Weights of a small GPT-style language model, trained from scratch on English Wikipedia: 24 layers.
Each number is 128 + 32 x the weight over its row's rms, rounded and kept within 0 to 255. Layers, rows and columns count from 0. Numbers have three digits each. The size before them is the row's rms in percent of the matrix's.

# layer 7 MLP down (transposed), 704x256, rms 0.0517, rows 312-348, columns 128-255
093:138176101083126141131131115153096128134093084077207129121119099134122134080131147165121139093141118143135130151145128105148084081101153152124168072139129139123165220088113132070113109105194129133137142168108080096121104129105127102064143138101179154133051136076153106107126129091137074173188151055115085133128093141130101062132120124133162065038070134191143097152111144089147162106098
103:103180125154108135130126157152137151178118089120126130100201107099106166209157184132122121148180158178140155092146105109156148131170085098149153092089184130104092090119091199130209134102142122181129126135150127139084148135128116125084040113103129068127128097129106105163140190163163149108167217059169141085075111155181125075101092192168124152142092137094100110115155102145090109074129
103:085110173123150123131068116153115117169181157145085105103114146071136128145194121105088023092084110114138126121094103141089193129129191175162148114179050195146117127115203141127123112112135113181130114094123167102132094141113121145110131123135147113074077167121121143165141135102086099147158112117173135139145135095140108185099043225151167135109121106113145100106120119149199116142122
099:094095135126124113127092152152093194182096111185105119207167152091125164059128120014101158112093179153085162120163146132115033151075128118073153096130155130218128122188109172136101135193134151175093118064160120196092143092160134168122066114163118087100149211125124146125182156120151143151076096094194115099127124071145140150058149088188132142141067138128102103154142077112138113151097
106:134110090134131101092053158121126094088174092053092135114112097114137130057076097137093100135125114101096120153107179130135131155203136160074083116167189161120088105140133119133150156121144083141168098175105116123130180173146071083129105172118124139160097100095135149158067158156191109118131097158167091076120114142150147103125091092189112132140096173124164105187097136159175139079068
089:093134154140156129075199174102170149198140119092117147139114118107180151076174083169095078177163100117126125155093089057068152077118068175109117158062133134101083136127167182142147139140141123054102114146119094121150056100149087132114120102141128128128063094149147063093138109144127103092180145114075124141151135140106186158121101127146096092192093152113142093160162122107140188149155
095:185119110149098125160116085118167141135099157176096173137093138085158145102080116126202183092178200148149108141140162092148169110144077132100135089185148106125132119092134138090089114077098141108052092165123141149169055156115086130113138119125137156090106120116125170103141086213075148167151146139146087106132106138133127123111104073127126083110099147074162128103100099129148156149155
114:165088178069117133150153082119185159111137138146134165064120147122133123063095181160181125128130088124075126121081094157082126140062156179145168119114098145146151156125098165086099087172123082138149133140145112071121175081161104155100131142100117143118143089170141098105116155136126098190125164145081095152113124217143143134165098143087135093147163090189168100123170167189113115125118
093:187093124127127158163115147133147098176119136091089122112089124114104138087094135133136172109169086187180155186126124153169156090144090117132127151115089113120131151086133084161096085116022134136197171102119140143144172137196166087159094168152117127123168130107174117133133075157062145128186113098210143112126130139102163129184158116163156106091096110071066151133124187125105161106114
101:164157119125118147177141071138102095141083132125191178109126139138109140253104147113175096109117179168065055125119111133137131101102114122164114172127103111130186152142107239092111123089115150111095124121148118124175158208103134110162156074132148081144088080173146162167128144104066102094154097150161099073121167125107127130128191140139112107099084101048120117119054106144150145093129
100:116187129149164115161126190126155128198157109108118140129151137077116109191152159137151092133083114163122123056149158166092186125122106105195126128088119089193103152192090157169172113131134135094124117145131101110115176103110125123133113133113179097074124150166140108138164070200129160081103198096104143122121088137116083133098149134123159077174156136096145117153128127121148168114155
094:123088156142098127156101196143165156102165104087098124100100136147135118233152105097108154085107103117186099141123166105138184157106095169135146128109162091171097068139151125128106106039131120093117141145120117092173101115105138045154136169167129138104093158134125144094117120157136096101140128105120141128120183140125086163132069119143080124130111133174164106159115135184044181144118
100:099156091074124166149118147138107070163147112118117114114157134151131091168165121153149132095171134105169191121152129128129062090135133127095117069173112154120158148160133166099114135084155115122104125087102100138125083161104193216090158051165185076128120114194124137152123135099140074112120173120130146157124158121130075125095156134116138092119094137146136202134146060137108128131176
090:133089115126132139133123211102174082084154096092087144085141147094150098160065129139140168189141101106123151146159160130134160142166099116108069085082111116126160121118155117145131122122138121108144184175101141097147122138092158193100148126183129143205123094142161091069142091096129134146100119099122105150132139108176151149098057137139172162055150157138159124168170121122171092136114
084:137149137128119145140098096079154130075224134145162068116154142142168054201153138166154111113127133086129075140141008137122125095155156135064139143086143108108157154119124131152068132124173130127181197127082163106110204146134147123070177143114094134151141168122131161160175167088152153150133146149120131137087144121130130135096066086103106099113100079152134114127133117111097109109126
102:150051130119084095164136167126193138081081155102137175124140159156169131100090132134094141108092107185111133041150103073149099155083075083141119148115118089099130143103111167163126127077137118153189118130165065045075162100149181162102145134163135169092102101081093158102134109170127172185108089131101104139127108163126099138142134135153112070153101135101141101111096173125128192137098
106:067140157136180134088123153124095079094146046145135126160090048151197158126169103122141119155121069089122169109068094129133174089159185121097169134079132140124182054216172048088146148082158138120139196123185145207165098194091138104146149121109119157149172086125133114137127147084198133121165079121145080116103132149102168101116131175113130071133139094163172150090190150117141113101149
101:148185101118126082145121134078122143083129130138140090061129093122123099193119106090152103088148156151099095156131118145113111113091175152155079154069132119144122182112167155053118079131123132080167146183072133116119117145206143159097125080119112174166159115126142152162098114155093128131080169173155148103079122156140133154136142060110170130103112165133141119067103098173090102155119
100:144135130109172142073079175150140119087127101144148101164197129116126140056146182136124138116104060094109130134156146175117140179114105175155061093120134156018147106153110128214154141083111122106135132101169173175064116122142121119160157182146130096186061165141159059098177050141117136120119111133133192100097113118155151110126155100141096148123172153124165167094142136129057083094218
098:107039160182075132139149105118082135140084182130158087141111137093166167255156125167152065141136129122108095107109089105076195151136095115103144153104128110160174079140164133097184141115157102097152151103130193096091132113148107163127163083180122123171136063110067128115129055192154100115113172137129089140105129088150128172130109114136138147116134078132137151133098156163100159113158
100:125161103151118124122117125186148134108147065164134137122090098104118065088147149095166108108139112161104144135136149150124173198152080143093067136099081148105095086135137026110079122069149136069116172160090103164102142168156144126138084079139164114161120163105184092131178144156101159124147081156116113055142059096184160114164152106145130118142127148193127111132153222126107117123093
085:149116097067065189097134138104128150085100189104128117155158130167154120170140117108114093083097132122099142138140116146118109141144150083083119083193135137117156112161139161155155110168116147176077137137094120172175073073132143102089133132155087126160146110134138161095107092159148116123163116072167121185083206109085073114152112101140118127140117164099130124199114174121140096186141
105:126097096095143100152090119133148149120068175165106146114134092172158109080142108108087090095107162122157127114131088166141080165078121140152147111060166114132108071141208185119141172115144132103178166117122160130112183104132122089122065137182098142162121101146151128085148145120143156153117139146167090185156143066183107066127108081144113159115138065088176139107142117152156176109112
105:090156091140166119085103136151121155100111134155048129143146160138184174216083118171135109117105208054160195127186116103098160128140089107163158135147116195077121097160136099140141108094172131120105123137099137136117097131153146108138120172130147163198101100152119135125097140054108089149114122145125149148065139100144135070168110152077122135141118060158084117138155144081110077088191
099:149143129162125064154074142161148132125149139178132067105117108189112053213136151160094138145196121119136140131148098088079152087140117185163114195124105136090049175156103081104165143164110137059075131240140076087149165098126123099121140123138097092085139181154133095154167128131147119116100143164126100095111116223162117160065162107130090077159120150148108094110095112162115140115142
093:126125205163151141087165110100126163189162120152109125161213170104153154000169159098100096097129115170114160148115148108067115151167107083130161181092149092124134124106080099158117108169118105158140132143159180101062094142143086114126128145131150161141125174114127141156159121102158149122036115205124175118138129103151105114128133160161107105212164093104105132105159118087077126135100
106:131150131191119121113109179138122106050137126138148159169147166113093205163133141123112255141142159124164129112150114131166142077123090170111128134112175053133130165128196082139129140153117091107138151086163130132081157085152144143112139152141139183106179084054104130073139156112109123125130127142080110116045109176104151190066171084141108159169147099082131159112107128136128143127127
098:103173111131116113129090102170137066110119103131159098127106083119084101245116152105132128124161150177143165131169112122117122081101166142150135169100062073129134163106164087134099140093142142181159138198117156155098111123113165098163136104092061122125098132155126183173127120103062167120130085115165139132158119090143079099187153110131159073118164136078076136089142162129150112133113
109:147133139178068091145111134106158141148165146119079110158134141114121128103144212099131087130145154103108161096110117075174136172112065080146159121122144183175122144094174143113165157087099142117165124083167122093152106078129089139121129147170081166121145123075115095143174068140147128078111117113110122178106173119100133159122173117117089154130114079121213152151189102107145131121111
102:170044132136137115132116057128168099105145177133159096122118163143156125069134175159133081142155113164101105162117061133168185136134138179094162108166149136138129110123155059144136144101114127101098105186193075083150127108138052123110153116144155095062140173149065159147169137068074092123139122115116139151098169128124131177124115157174148096132122114174139130094088163122112156143116
107:145120199172092157111143137137160082124130067109130096110192091153082104173189097120111119141106136144068082048213118141182102153099138173147167124193143133195105104193114128141162136157092130150109183159137141144095065066080131110131187200126104160134165080185169089151095142136188129103144161142113124184118118094097088117095095093139103108130111171166152088126146130181198123100114
102:150143149203137110089143143110084106116156117165128170092130154087129062221149124128118115157134111114164083173133115048121134123178111166074161140162119109124132117138176183101103086148149209108182085123116159082085134142128081125143153101118123168139170134141171178089145121134122094136111136175106101153147100102130153083075105094119121102151077164129111139087159098133128169197089
087:136157108097115137095046125105115124172115181121138166124099161132131141255179210158129110095131129070111088115123156123120110109176084143099113167116131106113119135126054122146154148136129109127155127068091152100156095147118103149101150141101133098127049111134154098150162146148161136148136164116133157114119129142129160135088106145138151109136148115145146161132095112134148091097145
101:144113087138138142110180134068123121101167082165116154067143105196068143175123132134074144106134117089174068136137114147154123142134113189070173129158073141133126083108157144176052123141162084118201101144108124120135104136171126140134120120084113088088187147122102101075139138147120174089108162147164109114099106104151075119170129151126120110146127104154144145073158139068121108104077
104:119149105129091120050105124145134179121137124140077086131105135155195116125128148149043157118131160118117171129141098069140123114157140119142163176127107115106119123081142102128141144135129117127186101096087167126158101142144109075116147120177156089194087168163136144133108145117156119133123148102177150210184117102152102156149134138131116142091198115106142087161135198110113168140167
090:133131164106133116153079117085178142138133192112145116119140143158126131170169164154166190091134096132130142156119094160105126075121146114109088108167121160115073094155147094133118158112156135205174143092116179122170168186178153204092085146027096075141138138178170153146149083148100126091162118091169129183094145155100131108132122147088153087087119174103108055113177197123145136080098
107:170080124080083141131088149103191168150187141138052135124077136141104107195113167166145173070117081136123070126137086077115184117108107152112114118102167158120106115132083127141104135137116068174075204182145164099138182149121060142130140129225108104097072167074148133159141140175089121140110116182151166166153144073101127128121114119112166145126113088109124071104173118121136141162121
# layer 7 MLP gate, 704x256, rms 0.0594, rows 313-348, columns 128-255
096:095158119119103153128131095184163167157155105134187145133146145132125146117101098180122127062174168129078129147170144112129151132054150141185137145151112122061098117142118117118140155108145156141099109118052070122162121145122169093153108196070216172137147152088156054136088140170171170096173118090139086173138134110146104080099143091138126186153189142169108103146105157104160192121172
097:144147087189134131122137108080119134179127071112109167093082101137113158154114147135122120149151126154149158171123171174194169148135116171145072136082184127124111142158093147145087131068094132123157126179164095129061176144101132123120159102082105105144123118144082150030117114162157134132147163131063126105150159109146158121133108079134072115105127120120138139206117141121065110138115
095:155091145098155083140137098070155124123091131096172130076126074049115098136206094125136082153123014070117153141103146174127152178150100143101174154138128150118109112111121069119114172092126124128150080146125128142170133115108127134101138186097080155138101061164125112122102147143080103094133170122107092168179097209120118098102143148131157082174162139167147142183100134221152115144118
112:165127045164136124123099159161121127182104111101118125108118117103143139127117138133140159155137114132168173163124162128159096180125111134100126139082135160097070117084106095131157103195136145127176111099067146125107106135129060088173136138121120126182067137127096118110120133111211133114109096132172092156183121130111170127117108100175144158159086116119160165153122148149163143081126
090:168074111102116091189116100156113115095111101122148234113186151105140110090120180049116156161119131122086169118131148147097102116140100109137148047148134086201099123133103118119131178131080186157125070137080162101140071105107170203080164142106173057106140151170141104129138107116124126179099103113131107077081162094178068071082136139117124193129120181103073151155115095139107119037107
095:128109182197108157165142080174190071225100170182131166111129149148107150136087108094132171091156152131124170106114172089145110083075142111105155073146169137111089113109129132124138097148093112098115131174122124149126048117152055140075123139163134086089094177148071117150145079202083141161145133127064097120197102158109118115158097092121097074142097135144166175133091147112092131110120
114:186119124070129124105191116144155118140126104121137129084195099104140116088076108149150150107157147064085075113119102164140126165107150140166171129174100147142148148140145087186173153107166129168160166165103151135147134076172180105130118177079149127100168138115117099136091135120166175132136093136128120092129117110126180156060131141080126211182163113154169132076136122187107161133118
092:071136141118124141153092140098112098090073108107160162142113138112130138126108122148178070141082074151152095064160117103121130173165140156137061134156161096137159111129101123157169148152122088144105118143133205095140085112096110093115095124090136097125101130133166101133159133109115072187160082137164120149143151154083118151140086127117134157120071181130106123123188129092115154138192
110:090104110144112112082109134101084158149100144155155099175059186140095160111154158149109183181113042128128076103097123152124165135116113108114122063141094175130111089099101134184125121199095140106176103154136122147186104193150069138160142181177099093132061140166190112097139090141075098144138131116126137186145224146134102067091070170147103144134101097128161138216162130101092140079122
120:114044138138061165114149111079148106105130073165138174109131171181071113110114054124155123119176168126144105148086109162174129099089053159128157180093123189112154141110178132119069172089140128195120108106147105109163094152155114084149101112099104146159132086108133106114130132108126112128101109143119139144151112136164152084149043146117080121110140102158156081116130098121084099124127
093:090137088108126151209148123180113095153141051062146112119178092097065140111143138103202120163098164142175126129173182116055136130157160124174140190151140149158168148083094166134118141062084160128120082203125129124165101095140142179144164184066149158165168101122198102123096124132161065102104136153137139105160148125119127144148136088055101123128083161167095155141121109136111172147153
096:178076128165153124129142110112143203100125124114145159099092142104163140139163086105109172156132099184074170094164128156159178160105087092095186109130138095159137096143143124115154128145102147119115106163122159075061169111172051093161100172193071153075110147096155071145121152183099171161176118142114080147160135152137103133171101076150114125135126114085131101117094185189129125114081
091:171173106130096116135136094143093118124139157174186130100097125189076135147121115176136070151128144088200110078135135118113131102121142111111168120177175122134116089164167174154117114132160206108109090157106049075158122183106129144202097121135099112091162093179125152176146120121097143108081134154132139129092135139097022150161138155124118089115115149154101100135136162161138169160147
081:164097116105098074163118172152121118166078128129091174170082132110065111127122117148150094091144121146044141113099211119184125099104125045099124099170137184170122143110094144131118144144104168135100092166109093113089073128130118161162118113090097090086113105141141100149078070117061135147109145123136094161125103143109124158201093110115169087123114153112160160158146202195092147099146
102:141136163179111137144120139140220174129077139090103181091083125163149162134112165103142156138154087139104131084104030085111182074147122142099138133107151082188180091125072120148094098118077112121164131130190094121126126123097082153163204099094165174126063118132131108106143109183133115162139106124119138124096109136121089167120098132129124105133059175091122111187134131082117167111060
105:156161164125131092119129101100125144192136102100133090177113108148156149144122160101136118151089080157124114139058118135135158138122146115162179091147078107173149164132145117139055150184044129098109131124080102153123107123144142133159106109161196144145094190096143087180097099189088135139196118146095105126114146076206127138147100089106114105134121126165128156184131169126102159145157
102:083149098141143122121201120150090094185171101150099050086095103187154159162147148092153106134148127114170135088163159131160118170123124106170077168162135126112141163121139114096115095129139156129147177183050152132035127135117103116163143090064124129142085141149131097111124141097133112157098191151128177137170133136114083127122130160115089154194140130133166150145137119116167112180107
101:146036087147135133066152137131121146129135048156150126162172153168129150151145179147118127102067132116191189092036069169100114154111103180147102153108143137107113096085085171145148152128102162131156133135150099176116111116167145148086123155095089134207134052133067103115124104177174136131118093199109105098112116135164151131141106131138121199150103124157098100124131107143151137151141
089:151116103162143061157110152135143119143152144122118121178158112113147090116101123185172150123108045096129179165126107167153132117193117107131133111099152109121128168142140125142145114158140130087103150143130169151105131114167109181164112105127095097170111132105102038177127116084152167111143172162101226132064186148140178131172180122093141146171078113133176112065155135150128092110127
096:054119126187144089126134093113082175123139110158147180130147104092124125166134208145097096121157104142149144137146137104148130125131097144114193109131115079055164115112151080090159043126113182127119155101146124087114116153118084104054105026113143125221138109187155118170177135211140078065128174082152135117149193070085161114167132143129129095135095106129143139138121137101124125126161
083:122146120084117160099107201148128109111116088112150103122102099129129099165105138123111127097140133163062178151107155112145108129192148176061112156124059105140132184105090127166138102087182156181076078074109136100160090112171105086127115096194093091058104115078145100107129129109149103152095134147146104161086078165073120126102131115166095096100139134103177127118109103149151130184130
103:159112096186115118162140153084145155159118149131141119172121154151095119115098069132048113123106167115163138124148088114142080148093097145118157172098138152200203120170167183131105167166166104117120175121148126151105107076192148100184123134159097147114122063116187122102108155109107165135157085128031111175130108117123128147144110119154145140056125094063140149103091142118117133134120
110:157153086135150106126103139105141135108092138122098110171114156127126115106180091114148156132119100154152056110114149170169133176123175069101165139139147139121141111148091148128124105128125131064169097176145114146149181147116117184089110105115140162137134105129100107177077151190109186163109114156129129114153118116107184157129148076147110094080122141136152114081122119201124108095182
096:184129153090073116168126125144149117158165174096143124143121085161120117153131163151080099185143065141128174121076158136152137185191116132120128186171145191160097127144067112112151139142134064041063127147151120172110147188081148133111121078103079141162067188141120125202176128156136103126132157144138116077179122115152129139154135142158140102173088115110095152099156146139145115130087
089:097101133135113113106094209112132176057107093174165116167129116050113162142126150119148097135085135144114115112130084115114144156096124083149095132131174072158123094106092115103088053173127146108121125149186084174099154201128109110100112128152127144143131173128114079111168115102135131126159110227123162070079164147121171122111114110104090144092151126091112138126089108121108148137118
097:132104168081137050160075114114101136139162119142148139181083148105133202139157111123146139135127216122137169152125085154089160135115146125107156118116149141162141095120199077100071120073105128187181122067125171107142148153092156155118180130133159164108089077088110160148071149132078134126164079115118151097080157166151116135101126093150118143070113102131139131127116144160116093143090
109:141157114158092075187162121141143107075120166085103167134142118103135101105156147095136088125185133166155204091152127171188093102169152082145116077112142095155176128099111080123076097084131147134071092179165110132069111172090124196143121089085127170114091167080153121112152107120065179164148155181103151145181169102089078149130132149142191132117110098144098179139107134110118141132146
105:134108140086129142146135122070153111146127093152127096119118157050160184133128116129160136109104137097099107159100099083159164165148099137141089105117146169159104126054148121133097137115115153163089083095053159130125064140126120140094149169130090159143108109124128127153104139091102095079211129107123124199194119078119142120118159133142130143108152127119215116102196133161063124095099
107:191077147081126045124110159116110118087159124088138147147097144140133117123216123134109106185075108166120102110073100132109167177142137153117126144153135152090173135129142090098108101111081210077103147100203051078097113151115107069097124094116069098131139165130150123118162101090109129146142168143114101137124154168138116175091088150137114122126140107172123147057188132188147202143137
103:153144105083109082144159139147158107139097123115128097174159206097120105118136154141168130168126086124153143159134109042146068147165077101107114105123160113113107152212126144102155138176187192109132132169096157093165073081059082106102087102060128154185137136058142063111115175165120121127128065162166132065135170124136135129124138141102085159182120176099127155143086129146116087121147
099:089097154156090132171123108135160194184114159143147124172139133072058138094182112036165157158127170133146134093109174162143138155103063150226133108118123137163122141155101115085161104140088075097105069107134114174144091144112131176152128100127133064110102050134170139139037161111139111083094156115136130147143173149129101154139178125092132102130131095093159139146121115158095177122099
113:145088082127135157096147100108144142159162106161096118116136119174083137134168128142160111148111153184076156149154086124153143153147127103106130125138140104143089189148143171122195106188099111165126072203098138102139108120138123132131136150138139111166101217107132138145099102119072142119149133100156074120105132124193164110084100132134149100128112182172156112162132126052089150167117
097:145134126153093151119193131122136101169138124121127098097140070142109156157138137208128080142102087155147142085154088213095114176100107091122110123107150086179120113097115099158140149117092143100161087148158121099137101125104100092119154214085083161111164087085116118128193114186161075188151153161109185129172114087143123167101090094117110112107083168167108169175140164123079069127171
102:168120121133082134140180105137165109119119147142116142132129126086129116130133151145124149110086087153127099103133181121121113103086124118092114111104122111134148108201065086145112122105142126120088162118114143150121098146135131146104133159107098142116149127091166150049124154160095133190097166190131102130094104102116139149116135084122050087110106142145138156130129132056133169145110
088:138118148165117092103092087066153120054159135122083110169142134173132068103143156141108077155113153129076112135145139161087155135094163104102106127067184134112133057139137118152077107105101199117109120153115131100181145171134071152085084159148122160155121131099127105178186084094147124162150195117105123120130152201133083118075102175102128105155129127185170158122158126170143083176125
103:160186130184123181170197103133116157156123113155183109157129113154109129113113157169142129097126155083148128134131091141106096155113100139109106122115116160112124079153122100110133125168152185171089161114087137126147142142034130121178114089145150134168055107107117095151191160113113151106115135123145182114111140088154130059123097065148190159133145180136131064131136179099094136188079
# layer 7 MLP up, 704x256, rms 0.0575, rows 313-348, columns 128-255
101:138156091180151142118136090072165054176158115145115169169121029150118096165154158147163128090127118105155147092126158137136095100107130117121083151117163143101104102112089120143045071103112144125079216125123154141182153133174090139144069117153145186166133164165157139085131150181123155189124110116143106073163070104033095128116169177157136094122107118076111074133141164131063095150091
105:089178100180163166139125087091129150133128095172112167095068147135135182175169083105116075091109135142155094165122125137120122112113119117181169115051079159159094123113102151083212119097178090115153172172176096085109116139123179154097099157149104067105131172111092179136193137068172105102116123103115083147174135104087062108118080165159119115123108129118149144092121126125173092123079
098:120127139118087137075134145135115152148116169132105101117110139141144143101131091115126141113114166204099085144135173108113114128138146096090199070128103124166146129145083102134095081149120152125089113158164177101121126131114145148156136172035125151047164164128125144088175108173141176059114158126121137131119152091177120161121141134168131206109149110103121120152126104158115116094076
110:144030125139153111130092167108080153133126116079124075110127070117192115126155152149128127149120111174182165120142158177169109209197102110161095192111124119158116201149090102153093155131107188127155097178155081094101144143149128085126138131139051107209099137057098103157083162159169101129025103101157124138187104132151150099140102051213111155129111136149117108130133118158147170095065
090:151100098163116132131157141104153111070156112099111127177101122144148104135119174128135110104113182153171136188098067050121129136123128137133060164103156101119131136143157173101127111150127115153117146058115166112112166084073078112161151156131114069139096194161166161119096135099108063143147089076096107136167168117068097109081107169180169153098146110102131098105151117118159183088177
092:163093107129173108116099193100094113131150092120153108119154133106130144134100100108179137169120077148090095127179140092161084076103178142097070113194073159131145117155132137066052145160107123146117092092170113107143138136131157140124154097080048130154105079066180085094129116133108133146147162108075124095216171127116106107131100127135138179161101055094133163115135222112119159156171
112:131070128180112137150140077152133108150145067123087128165136157077118134119091146121101145112153112136116192148177199119181147106109109149181128167111100116096063065130139134132119074108087144143121125109206176141122187143098101103118136125123071153061200102126129137120126145081159112095097112097103150148120132122026118153161199159152102153165113176119093180139126181081137140166098
090:129136145138164165138136112099160154119155097131094149125093152095161144118136113084114151098153101166144178132140176122158154079062114061148125141172117096148112139113094118135146020108118135102187112129139117117157157130188103121088143178083157151082126108103106169143169062126110104186153130073174097116153110114133192144135139127131123171109076156100112130142103163161167171147071
111:095121146118149170118096089141081106132105180187173139112116171128098134140091113145147122039082103159131093065120150073062090132131153188107113118116104179092124190103143114136196104138132109105141149070160138127120099109211091085102100135113129113112106091160185098071119052144093123121157184129178114102125163119152156119125087202119126118124097066142168179163157078111120137138160
115:142046140082108170109072088120155117115135143161156103092041173159121101096081126154130118120154171126089089117099081125167135109144138082106146115161118206163079171128178127097117172112157160149150134131081092127122101143168114089144154138153149114154143059144111122127101165118123015172091126169096141057104143149143129147166076177220136117088079119110096122137132135112081154099096
092:141156135098117191159126184115120136179090125130059152135103067078088101112082117132121115114113094138202154142125171133139152159128086139091200154093138113135144064098111108114092059107135174133143160166107134103168149096194123053109119215114165155106118147092107128099089104176123140147107161081133116112133128155100116146119148160124158095126082154158118097180139123093070198120153
098:056127114095159150115111147159141112206206102136098127122179108123178086113126104122185128072145109138151139116129131153076111123128151166130073071108096127141106185167101163070123130110147111102120141087120136174132099142090141229139158106123152124132123121182121135136126166104195122121173159113101215131147142140126162083095118193114137092093104162154060164134138045099108096113156
088:090124181126116153173113150068156062159071144130051137088143103147089157154109158121129128127123091169101095179084059130181122162126136200163141155146121143156099167131096142085112136134082106199175104137091132197100066089111157107094172130140165140136112169088160153110094148145154110172157123114159153036158100157127104145112193124157167119112089101076137116118106122110086171155129
079:082145125107192120148117165169157090078122167186142162104093127100115142100096082163126095161139146103154082180062094110107120149120110165078136145141133170145209113134157150159106159113185077121161145107160057125092137116175169087100102093098141133141101129149099152135172165114166126139143131166102149146079134105128145125093128126119160082147111144109141103155121081124154107134141
101:085152059145096131066122128096108091163113116211092096164120144078094123148159119051177176159110148150112096106119151186165117159115080122154156140108104168108151151127137072122079169075115105161102145104131115146123130106102113147081087196125078108130152127105140163081070143114165132128084115094131135110117117137127177168085114103155174167113103148085155119094154076108090111138114
108:145136104148126079163173117133050161128170108196178125135133149072098115105106175116178137090091098080097106129143107084177196161182102163127125140068128141134133145135057068113106136110078119120100151132057140127111134160152096101122132159151079118124171126124124132178167160126178136167093125159141159139072134119147067134128100148066150163167164139174158154123138143129120165092136
104:070190199196103114146157144110155108081152132102114116151152124089175130100139090136127110107166117102142145183163074142192129151068165127167124193115149133096056103131108114143234059093082138151111157112098116165149130126125124106112165090126105132121084153158058144142102156148078089178136123121077147109125114181112199107187108172169127151106120064154198107109045120101152146122162
100:101117119116116142129125087085097147113137108178121146108138108178128149147154120113111151078132120144158197086106110161167101085125121132095173186137188124174096150157117181165118108084184111139142133132124109093098143115111118125161192140107075126124121090131134074137131122195086115035103122184204100128152144138178118115119117161120162151087099115162096076154175156120172150121111
090:108108108157113167141165115123076161173112153187120067170069142091103229164097123144138137190106106109106118116170132106119137116137191122110130170077118079086132196124080133175100116112106131125138162086211141109116150105095098147152094075129170095126127111138120183117157096115147122133193121121136106029090126148145131206116133134068166155162146056143116124095109135116135144166132
094:149227079157107097186156148146113142115154126127136139154174088093111130105164138132156194178147117116168117074136155138145180124089129085131156138101090139090196133157124069111117169122117106079076104100160149122106134174156103145101088111135174157121092116092126126120131168173097168145148136100106208114163118079168130069098094144105160151104183174095126116107099150146063098136119
080:133170146111142135111150135106181120156129090126126125109145123156142116142126137124150090114064111084166108150114183099138130129170139099156078130135155129090154138124116065125126098154106170097198126131140148100169124116145119168115125113116126136136189194086172099112134096180145160147062128144154129100059124134201133155163177087142082066113194114122157125086057176114174090102124
100:082047105116116115139159158158124132089100157176125149140179139142094134159111118097077150114073123145142162136192191135201080134132057068161102103118129119128138137124142154038132138096141116151097118094089170164158091145151126125130089122154086111114146121149125126108112113092124176153127175134112078126137130080153176094110117145099124133170097128157149110136113142074180157095099
105:188139148082161133105106157111146119125131190122136163085133143180128222119138115116215115091097072122127127120144171136120126133149159105138138145128083159167114062088109112143116127084183110146124140141104043104122110126155052189103102141171157131162111150171107150114109094164092122105118123135162154083085135096093127169155118044118131115118112108174086122055175107139071103129136
097:109112121190110138103087067154129165171172102191116122180146085158083109105217159087159127154147129167103155106137110190139158161113107117184119150074135138161084125155122101131138105114160111125115114143142078139093130115088156154129134124170103145143132115103128133186139161176090126133194102065109089110158113155151070109173160165111148137113085136144089081161194145130110121111099
092:087155205174080187107200123159141148157131155165085140147163165148131143165171163110082095052132158102143146166146166149140095146111116098124076111076173108180123193085140157154156172136059126178145122171036118099100077134124104147136150159144107128143105158120110098124150086140152116134073157091053128124118129093137090126130115096118170103173092134169056077143138140039095173069116
103:123150123128128077072100178126127154142186124103154131108108108142132201151108105181163111145114153104154146146185101099102118129086089104127116104125137094118144076176072160132143119163165128129145156158049064087144086092152096155114100121102123117117143122129141101072141176242136139148163146137099154126179123200114157037119154131133126145093150095132119060122126101130065111182128
107:098166125189139110157114125152128128074142062093124108115080123119120121127129090085087094125214164223176163113131119139098116104171190090140132167099129103159132153110149106197072102097140210155151122178170132112085132153105164142128144075091127166128073169055133156157150108153066144109122091138137168147126126052138077116135175141162138126135194133124036116114136145143127115072107
106:141208123239107131159095081137085167081126033123074136114114107078150186133125125095152101122204181113133108104123129126076122141111127114209110129148113116127102153125127095151141122150113188139175116104120142101178137181165107096101089106132109167153143152075070165125158139143184115169161134108158084159102145152123130121118124096111078137104157186078188156114099075177087176141105
105:166107127170094159104071069173066170159157180163107100124155172174080106100163082104077076134102075187094110114114085123116150149098157052155150124101146078099148073159122107173156108113171131130166138125148131089060088125137111147158135100145173154095116107111103143058171115113108160120117112157153139146105117146139176128093133154090162134086095166168138083117109122104128121146034
108:087104140083127083115072162159144078117191148109100157131123128170119101131175137116156159177106134120085115184097127172139128101127127131102145110149112113117098225142060130167110133165133082167134083130187105186155148110141106174063206073145113080096161159122156132143097180130161085143150087182135129144101133116106143110128111152138138118150078132079092139156070095148140111113160
098:141106145157147084097118156128064084162178168130197137125131139100095160136172107107092168083082095098149140142147129074181154076135148099123117205158185103045148152073106163110138133128121105081173190092121118165129140103142094131139174068146083123205173132149109173163165126145099122111179102125118132088109078081115180132135140150120137168142071112179126174141184175095185177153111
100:109140119089124176112144077133157153174149122116151099192091137122120104106137084080092124129105127145143089175100098030157076129102130092170134137121147138100090148130164121211141069119138136152107118164084130113139090190156137119123085160092171164143193148103151138086113168141130159143147137116139137113109093114141131141077134131090150120140099165105121148135150129132088133132112
100:127144083140127098123110109136173135147132124138092107098137105104138118114161184117112098163080070158123165093172187124106103192170101179142113100074125119111097138129138072115139142144160135146147090129169126111118144198108156103145138106067107115115166123102115170187133088089154110146126138126101090152159083138111084111067123131093114111146178192200112146152140204114110091147170
107:117127067130109133149144136138154145180204167157122080122097176153125144132169111162069150097139105126157069088161168168069100100138140096138140134120085154070122126155122090151133120176142160133135164096145188129127154089179097106148153104168091113142130131171136199115119192111122136153061137096188096122084104092143125092177181137167068115071138137127134146116131160116056124103096
092:086122163144148108139116112081165103105131153075133113113175171097101040126152176122121166112102084149139161117125143124147102108123118101135081146067167158095108083142094135137175172107079183127080130156130097095158144125096092144126074137128050114125119135170154138168101089133162123092151145060115120169075092185126189135033066094167165121159146145089168127118182166166152126121126
100:117100138092149134074135115089123103128114125099121118128121089095088085145114116105113131196079027144182104112062093158143153155137052132114084142109109169112198146143119176182131112161147101134130081112136143139101126176154078195163138142103074114158089159141125101101153122147139095202162116163186158191208075131159164116116119146148154076086151111139089126097147096078132144075158